Weights of a small GPT-style language model, trained from scratch on English Wikipedia: learned positions, a variant of SOAP for these matrices.
Each number is 128 + 32 x the weight over the matrix's rms, rounded and kept within 0 to 255. Layers, rows and columns count from 0. Numbers have three digits each.

# layer 9 MLP down (transposed), 6144x1024, rms 0.0626, rows 2691-2716, columns 640-767
192044088081162155079122053133132077173126124078119132133062148099121098120134097134124166144192117100173170192121086154130133113082128135113171139117155157112159162088223163157137104109129113117090067105138113160132159094182090115182109099135160129150138142081107144110157098160164142143170081183158123070101100120118175172142184142091118087156108129093162142114098110091069114100124
160175097146154112119155142140116083120108164152158075081103110124103142146130098108044107108200161113161157070080103088126079099120151160159106103158053117157096118160142142144135132094162110179099156091091113127097082124099103152103142098101136072095085153139167156125145100124104161160143123152127133116152105094099139176130193084128129133101138131123071127094127135114108166110105
131164166120167120134138120140092122094119153147148109170179141145163116128153147175142180113215088160081195123132143156162172084148117118115141173142113151140182123064147126219209125155182165092051181161207083095162062218097183130087116178158137111125092120139125099115133152140085086186148107093152174142056119045153132066120146081142139211134159181121126148095145125209154064060047
148064179075151183123166143133130161108118123094144094132128079163131097175118171055124103125087144054093084134029134137140072104089066188148141161117163128148139161129130142106135147107138131123140136103111105082100194099149123094139149074105153107166108184161204112061019121127185129123107133162114084171129095047139118028142090159088133158109118138096101144081139160098188103154078
108170115055082106138100144117105064100158122167148136177131115156143079164118134103129176163138164142069147145063093078144104099092032137177069132119097165120073127127110074101104090113083090150136155119150125110141115114058097053124132132120110133110046161157148158156145162138062162105052087120158094077173060115128102096065154141113096117148124194150127102144101087161136121160087
065125090108131171134043135066089136085085138158115111122162081149161137055133066164118123063156139136083108136156060127131096139110117153141079105148106123094120106125097121125154084088076141067134163159149157183136128112164131161110134110100196079135123177158130129137111102182146135130117112118125148151160118124094150093125110145112109172149075151168125134143191107127059154051181
131126147112108107095102126112102120131097135105139136134149113093151202156106115081095099099117138136166160068118079125125126176110135164097148141113100098161110146118108151088165120133105116128100134106122092101080143117172089155119137096072089098168126115167119125140108131085146107101137091111115133107129144075171115056097141118167164202134118125120187130130163128068125085143100
147145105111092139064115138103155084112134096137154105162057094166168081143044174127121119130085104094119135073125092099093096130069088091093113146100093147165079109112088114109092065162127085094174092099149154120119142126130089129104095108101121130125101096128111069120067127111110114104139105102074112122115130093105128099080088062112135111125103152136107057079136114114117127080084
142209139099095128095070130137115116138037079134083104162128169098115158089046147156144181115142163177116155123138134081121130087126121125115175115121168155146147128169101159152144080094164170173100125129113104158100118095146079173073180118102172153133137099095143124115117104156134115183137186107093138158040119125084083142168138130225098133081115237167175116181116105126145117091175
127076105109125130039163117088162102127138095112151092130139134110125083148124163173097139123083097076126140104101150175179160134106083116099102173091054218157191100142083143114124099081127132140101123148122126204162111094128124081128129120095089151110072158144104138142213121109110198132146158117155059155150084081133142106170094161074122087126139109098096149064112145178122133124094
122088124072101138063118233099064173112135166073110144075098166078064111124078119111119160137115095143102147156161099063085128176143119093119123117168141119158127190129121148126125079143119143115101112131136077080082159158194099112073099123138133126128102112153060176102118170130066126141069133109153103126067140169093130098113074115178096107131112101102171109127132205135155126132057
138104100100119157091186168119078095138141063136142147104146102085092118091174135105106074133141088115102121135173132142139130141116123108127112107102151149128146119092196114096133135130138136117129152151131116105114129150135088097129137095120157146182115133168122156156171105099112197130128107098131100067129111110084102078123130120051110110135114137110095123098120136159120177151133
138134156147130122174076144081091115116124163133125137133114164131136145106108144135116173114176174138132172153156140145087112124129118090107147132126139137138097117137134120159096090115112108147255156145127104131136136122143167125145100161117138102159138131100106139094157121166109141143135093126136166165133185154163102133125131188152148155153132111152133129146145116111129130163118
119142127108193168147140119132133167176180096173107088193104134163123164112175067103094084144111157167113093147085052194158105159133166170160122119085138181191099155107139135085148143164077100104089192100144132119186103141096173097137110119135120109137127107091133080137081158096200162120095144166113110117117112146114099127151167206203174110034157079095125154161127091109129171193141
151135108176141115116092130053109110156137117070117114111100170101127109151162116126126149161131168106112107105114135121141144096132122091152103115138079131150117115145133120132168192174109149125121096139123111145066099097175167138132114130132121183105154121103108116110080130153134146168130132170126104088186164158131071099093120111173141096110132120138120135145100097165075087138116
142155110198130121173125158158158100159116096068143128097088146199143134094112088107117117096119092120113140129162145098098149159099161175079141140111069115111096136137096112067148152153074104121073115164076111124124113115199128122142111112134135047083109135102133122108143137135157159119096127117111123131089135133091143125121101122163082111169126182090076136129121116110063016100109
117174159109147136089059119163115110085128076115146086095123139065061198072100108093179142143088123099137141156111121146108211107198104044110112136101056106145104106126116112134144158112155148151129158175120127145088143127142098094129115119109057116107085087113126114138111101138125211046097126117207147111148158198126155199129141126109151148118137206156110105121136137132182123146191
100178101122142116087147131203133106095090116115139114114110160102125107158151182166090092167148142170054160132132095158090111106147104132042089155097133135160119060136098074123166123145135140070110060112143139070163123132156134098100112150107146092223072076108171122150242049135085133126133084147124090102099154115189163149165081098148121103100142079129101137079180192076098126137124
097195135126091119152164105113128182171109160082192061147096139218177069167139169114140153143112110108122153133101142129096152153083157147135196106106115119152094128119144078099124144118160139164107098095106152138157104057126147119090205125150071133180102127109106195163141068137101126156154130119105132121137058089089182072115091146076163138195088175110051161072083137159169116114136
083164107128071144142096074116133130151054120118159072132140158183153150135093149153091094127098174061098132073111096073134167089099120099106164121105148114081097140110165054185096136123142088092109150131090101121102106106109139106093113112110141170114134148132125178166109133087120137142108187052109108076097118163093141042107099103150173080166127104105112134085139123140119061092154
127113099139095148108112137181097088169107183151096070156102103094117137154102096149155143113111078079111127140110097080092131151139161135102138123129058098142142132126184089085139089120110112093107112138090122137157084094101150098106117103174108131070160118124138086128090097078062076078093100152118138146102120120126117158139126111106157092145102125066116077182163135084102150161109
143093142188121104175135124142105146135120136211119132122152155128165103158083187133149144141142099117128159155099108148127068088172132182115109119171110131147144153161102073117157162114137101107061130142126089165128140140122106143119197125114130094116085080095086132095124102150052114144096129097118148152131189137128123106073118118148157123126099114142101153139152158120122131210178
167107103119117140054186139113165147101134132159147099188135112135100094094114087105170126078116131150075120134130112139169125108168139149097120111111113151134133114140100056147157053157144130138132105085117100153144134128089107111085080131087094131180109118134102115190092055178153181110185122144075162197092118131095102208129125125170089127127144176059152118117049107097069115166137
110126079129107127142132141148139182161146109103147123102123117141119098127135194123109061136119122139126106188132090142138107154136106150166117120107113084142184108147189186132137115150124120102102162133123131144092138127164082105199081145136077135110146132093109124135164118122180191073156143093090146069143132115126108130159161045062114101176198086159190123206115151093141126101117
091122106111098120133114141140111124117107109110155113103099156076139156142069067135038128090186127127164174099100101178100125113153075146109094147116080102009176147102050114076092097109112138124090124092100123161105091085098127153162123033065161130125118082114120125131134149108121150153129095118157149127063089138102118096126158101132157123124059128153075124082090117125203076188153
181190149103129121127134142110115096148072171141147166147082143129075083115137093109099115094148139142163119131132146125123142141159127172181072119090139134115115178143164177108090173168113194175149114108144155139093139111084125092147106161134174131083195104190071138080110151146081162114198093024107158225150193168119107113111148177160117092128115070132149125141162105109107080125120
# layer 9 MLP up, 6144x1024, rms 0.0618, rows 2692-2716, columns 640-767
111146123156120103068166174114152112107090114153060126133172076177131132131170115075140155111160057113141112135123066125146182169108176136167130091127144125128153092185174143178143120164118115157107108078217096128200136082126141124074114181126090127083127124123162097103158090110161148133146120116134115167120118128146137154071134047121137069102133110142151129093135140127138127120105
144192073161167157162226110128150126174049156167170154173149124172160105115136155083184113129103114100146131169156138129104101117084191127111129166132129194115152087174109167191140067133115149098100083094187080125086124142153197127097081118131114112110106141101085141086118177175162147122181191075154124095051174113138112125131131176168131125125060134158093164152127131150140140141055
122095101100134131115134148091173103138086164104185088165135102122153136080128106152176164184159081082154078142153111188128084097145060115098142202164110088178047190146166145145128074112134144160058059112072146116122109196104174186142128110130088131103092137125120115076110085132097114184094104132215154156138131097188075113143137140157153095134161125148146159158137153136036109106128
076118093090092158100117154121085097117129111157131099081136103190115114181172088084149111178090144078115191135120108109121104089167130116135100144115120165146048134140133159085090108092165122081174144135105136096121119148204155211188169170119161132173134161116079130176119086111115134100158136157167097152102136132093139079119112101162152152121169109137164135052149162135149154104077
111140115130101130124209133150173128126179151183133134083108048112169098155180042128132108078182171125149134123138101129117133186142137100134115073168130145122141145114110108147124112128142107109163171107165181125133161140109105106094115134135147128146093042088219149173123155153091132173140046120114131092121150140069107161097123117209115157152140124115106147086079145071096116088111
161175143102131066078073163110078125075182132145162117182124100122163175098115110180118170103144098151079140158112093172152146162165117208176153062166127102143118146120125111146086074079141127110049066157147123177129129093122098139181090137146113189134105113152127145152113123104126148207113156196111149079155119122133101127145116180131119167096098108148156084135114183097155172124157
143148173157108130185110106091141123108096120118107142108109082114145091145125130076151120149096107104099066163123116111108115131162102148108174124130116124076158104083128117200118159135134124121145085174108148151093175142076128095120120132112142157134155125123114200101063190137171108100132155130136152093103137169134073199155123103160164165106161083143141115115154124150118109089147
090151129125123111094081128121129089093134140074185111157138153126165088116151072101079132144171171169109124132152078093097115119123135208135150104156175071101147171109115136069089155151152121134156126111126146119090104147149150171124143097122142180151175105115098069185153161181135130108183178103148134139116145100054129150130143152113105112159137124101165156102083127145109118084148
168110114123106098113156182092175138108180132113125164144177124136077179133113122136110145114143115122139110170143129101114153127135130136175099174131136143129120124127162128149176154145120123137090113083122172080175135160198191109078089127122134126112120113146128161118108120137093087125111088147146185167126121102131140163051081157128149108114049066109104109139099139134093127105133
086070122167107120092122130107193083089089136123071127136091082124111159128158102078164111137106142103163158128208146113079089156079123157081071118132155103099207144165118168175170060128137126101127084106060150084128147193153195118133135123112102124140161070121134184150136149136127129108116138139154175095169123108114156095163073172138168105107127085073151164073140137182096100130113
065077081196102145185047102142082147111117117068114067122139152143103100079114146113100081113125097096149095221137077115142145139141166183137142169096131096136122093086166151081106086096123160117058165229163161116112144192142112084097074114129187154102161098045103124128170074108058149149112113128112149094105080071147182139121213182152119115124065110088134143130154136112122120109151
118083069077131144139107138094150198091193146133110178105121114074071159100076176053147144127111176196114093177116141137134163137094152180135112144129112171122074129124111141113108135124107111123207040147183147145057070161139084140067131105111133115059037146098140181091149163063147093133146121151187114141139111086086155117114199124116059034100137115100109089152144179099074133092051
164101151153110141103170155128075102134093085207100106091072126156118152129117145114126121135120153178083164124120101108101126140164101097110136082096142102116154168175106141131091147187155088111111134127132159123167073128171054113144153117145140047131147135093114119121130128166129147086158126151160104145132075183090119116119185115146141140140109173135078100125161110164089146110148
196117129160149135099089109100082124123090144083125164159131150179187111140125158166153144061135128134118134130155147146132126148173120108107153118166161104136075133101094110158103154146095106140182180118120126127115109148108166136145104137163148185121171126122118168154115177177161113096098136154174117121220117142147148062063095132091133119055189112115139118111080098125098086113187
128119081185189089090133182121087121138096112159153146138119085119100192109129106184119172154103188089144149083115149128155109124152160181103069151139078124136096116131119156125123165110103148138088147124141139109083093157122119113064114144147072172156115119132177117108115104103156078189110116125100156109124118143164075134086135103090126127209133175150132097159153158133139163171133
102139157120113130120162119176110150127115154146118060063134062098117150126172143100152169167044089140151176142097136165031107112178122138107063085154125101125145127141109087097120087126177091148143128159096118116112127156174069103142132116123123138179109107067196113120157120093136096135125088123150144146113073114154164144127102106127134153087071153147124146106122142198134124161185
164144085103109128132130158126115128072175068117124160113114099165131123129083106153148120174126098116118180118181134159145056124140102136138120160132196191125123132120149164138116165130055145152148157167131164146153114061135120087200147137094132189072117156088123115153135105104108133071109111067138048126098095146075117135140121081095120132125125137092113122134144093108084136093092
112125137129056137133064145102144061154139138127097122126193168163144128105103101179126129128161131133120106131120158095121083134139155091070136156126095065080103090102141160149098087150154184088168077162101103119130145175107102095060141170143149111137124141141097176107096127151061126168131130104108083091109162107139078165102151098187093112114088043104074141140154108073100091103142
185174163124180124107125119134152194143149144119113156119114157175138117130150073156138088144113173106117189153148118128110099148125093122179158121122122160107152130115157187105141152095156149144115123137184132143161133070085142181157108059170123128147130108166137101118131111091114135162133117087118092141103157097118149133159095145158124164161104153161107157098087088110095151161156
130234134118107101145111130162148117093127112116108222190161164158125120125185132134134167083135119149103165152124157161166168122141135150130081145151145112125210109133166101137126118125121141153112129108108085136146157155145186149167149147093155154155124139109147140118197187058118098138136153120124161113215181076134142188122156193099163130125112133152087129153127100120083145074110
110148153147179135140162090170106097130122166147151126100091158134096087116183186138139136092130137164085177114129105150169158115105107090187166193255176074144165152113165148147096157085177142063067069079167142113152073080083156161080185122107139097114155127165143157159107113117128092104164082119156122147117092164089029118125092155134131133173117144164155188137144111122093124185140
099156156173099138157095118147077109138156110114112121113088164181099184118090160128222120101126132153136122164180171144138162124107102118086133117103216145140076136123164166115088091160099118163107166062138123131090097161172136137153078135077120135124083112073102144129067191116129107116156182103120103071100135128141101138078154067118115158157141155137130125120108149114077129163167
179104122075047136110136118187154126137104114135126146092131108153174103098079100150132118125115106132092129139117148145149080158099057095171121108111058194135126112125084124141112098163061030134096164132078119126101197119127128065084146118174057066118079118105130094132098061111081125142101105116138094183115135161081107101132063115096141103113216108113117112109120060135128052148148
144137173160131182093132084160101108093076125128056210155138148091095095132119144108127167190113131125161161179089048098146124137131124173109156131168148099112171145120084131175148104160147099092139162164152116125104125151163168115147153136101168155114150123074134092110121179148155203130095094080113097153151115159135117156128108124168155159103098136109192106184115123128125158162162
113088138125141157107071147172111122150084093115126122092119144100181091117101165103094128152153155103100144174072172073144140139152113118109106088125109107166072120145082148133100114076099133112108151125130121184089150120096141084128115090079064105089159111117151169122133075134093140076139141128214107123073145116102127109120130115067130146127072113105151147070117123107052157124084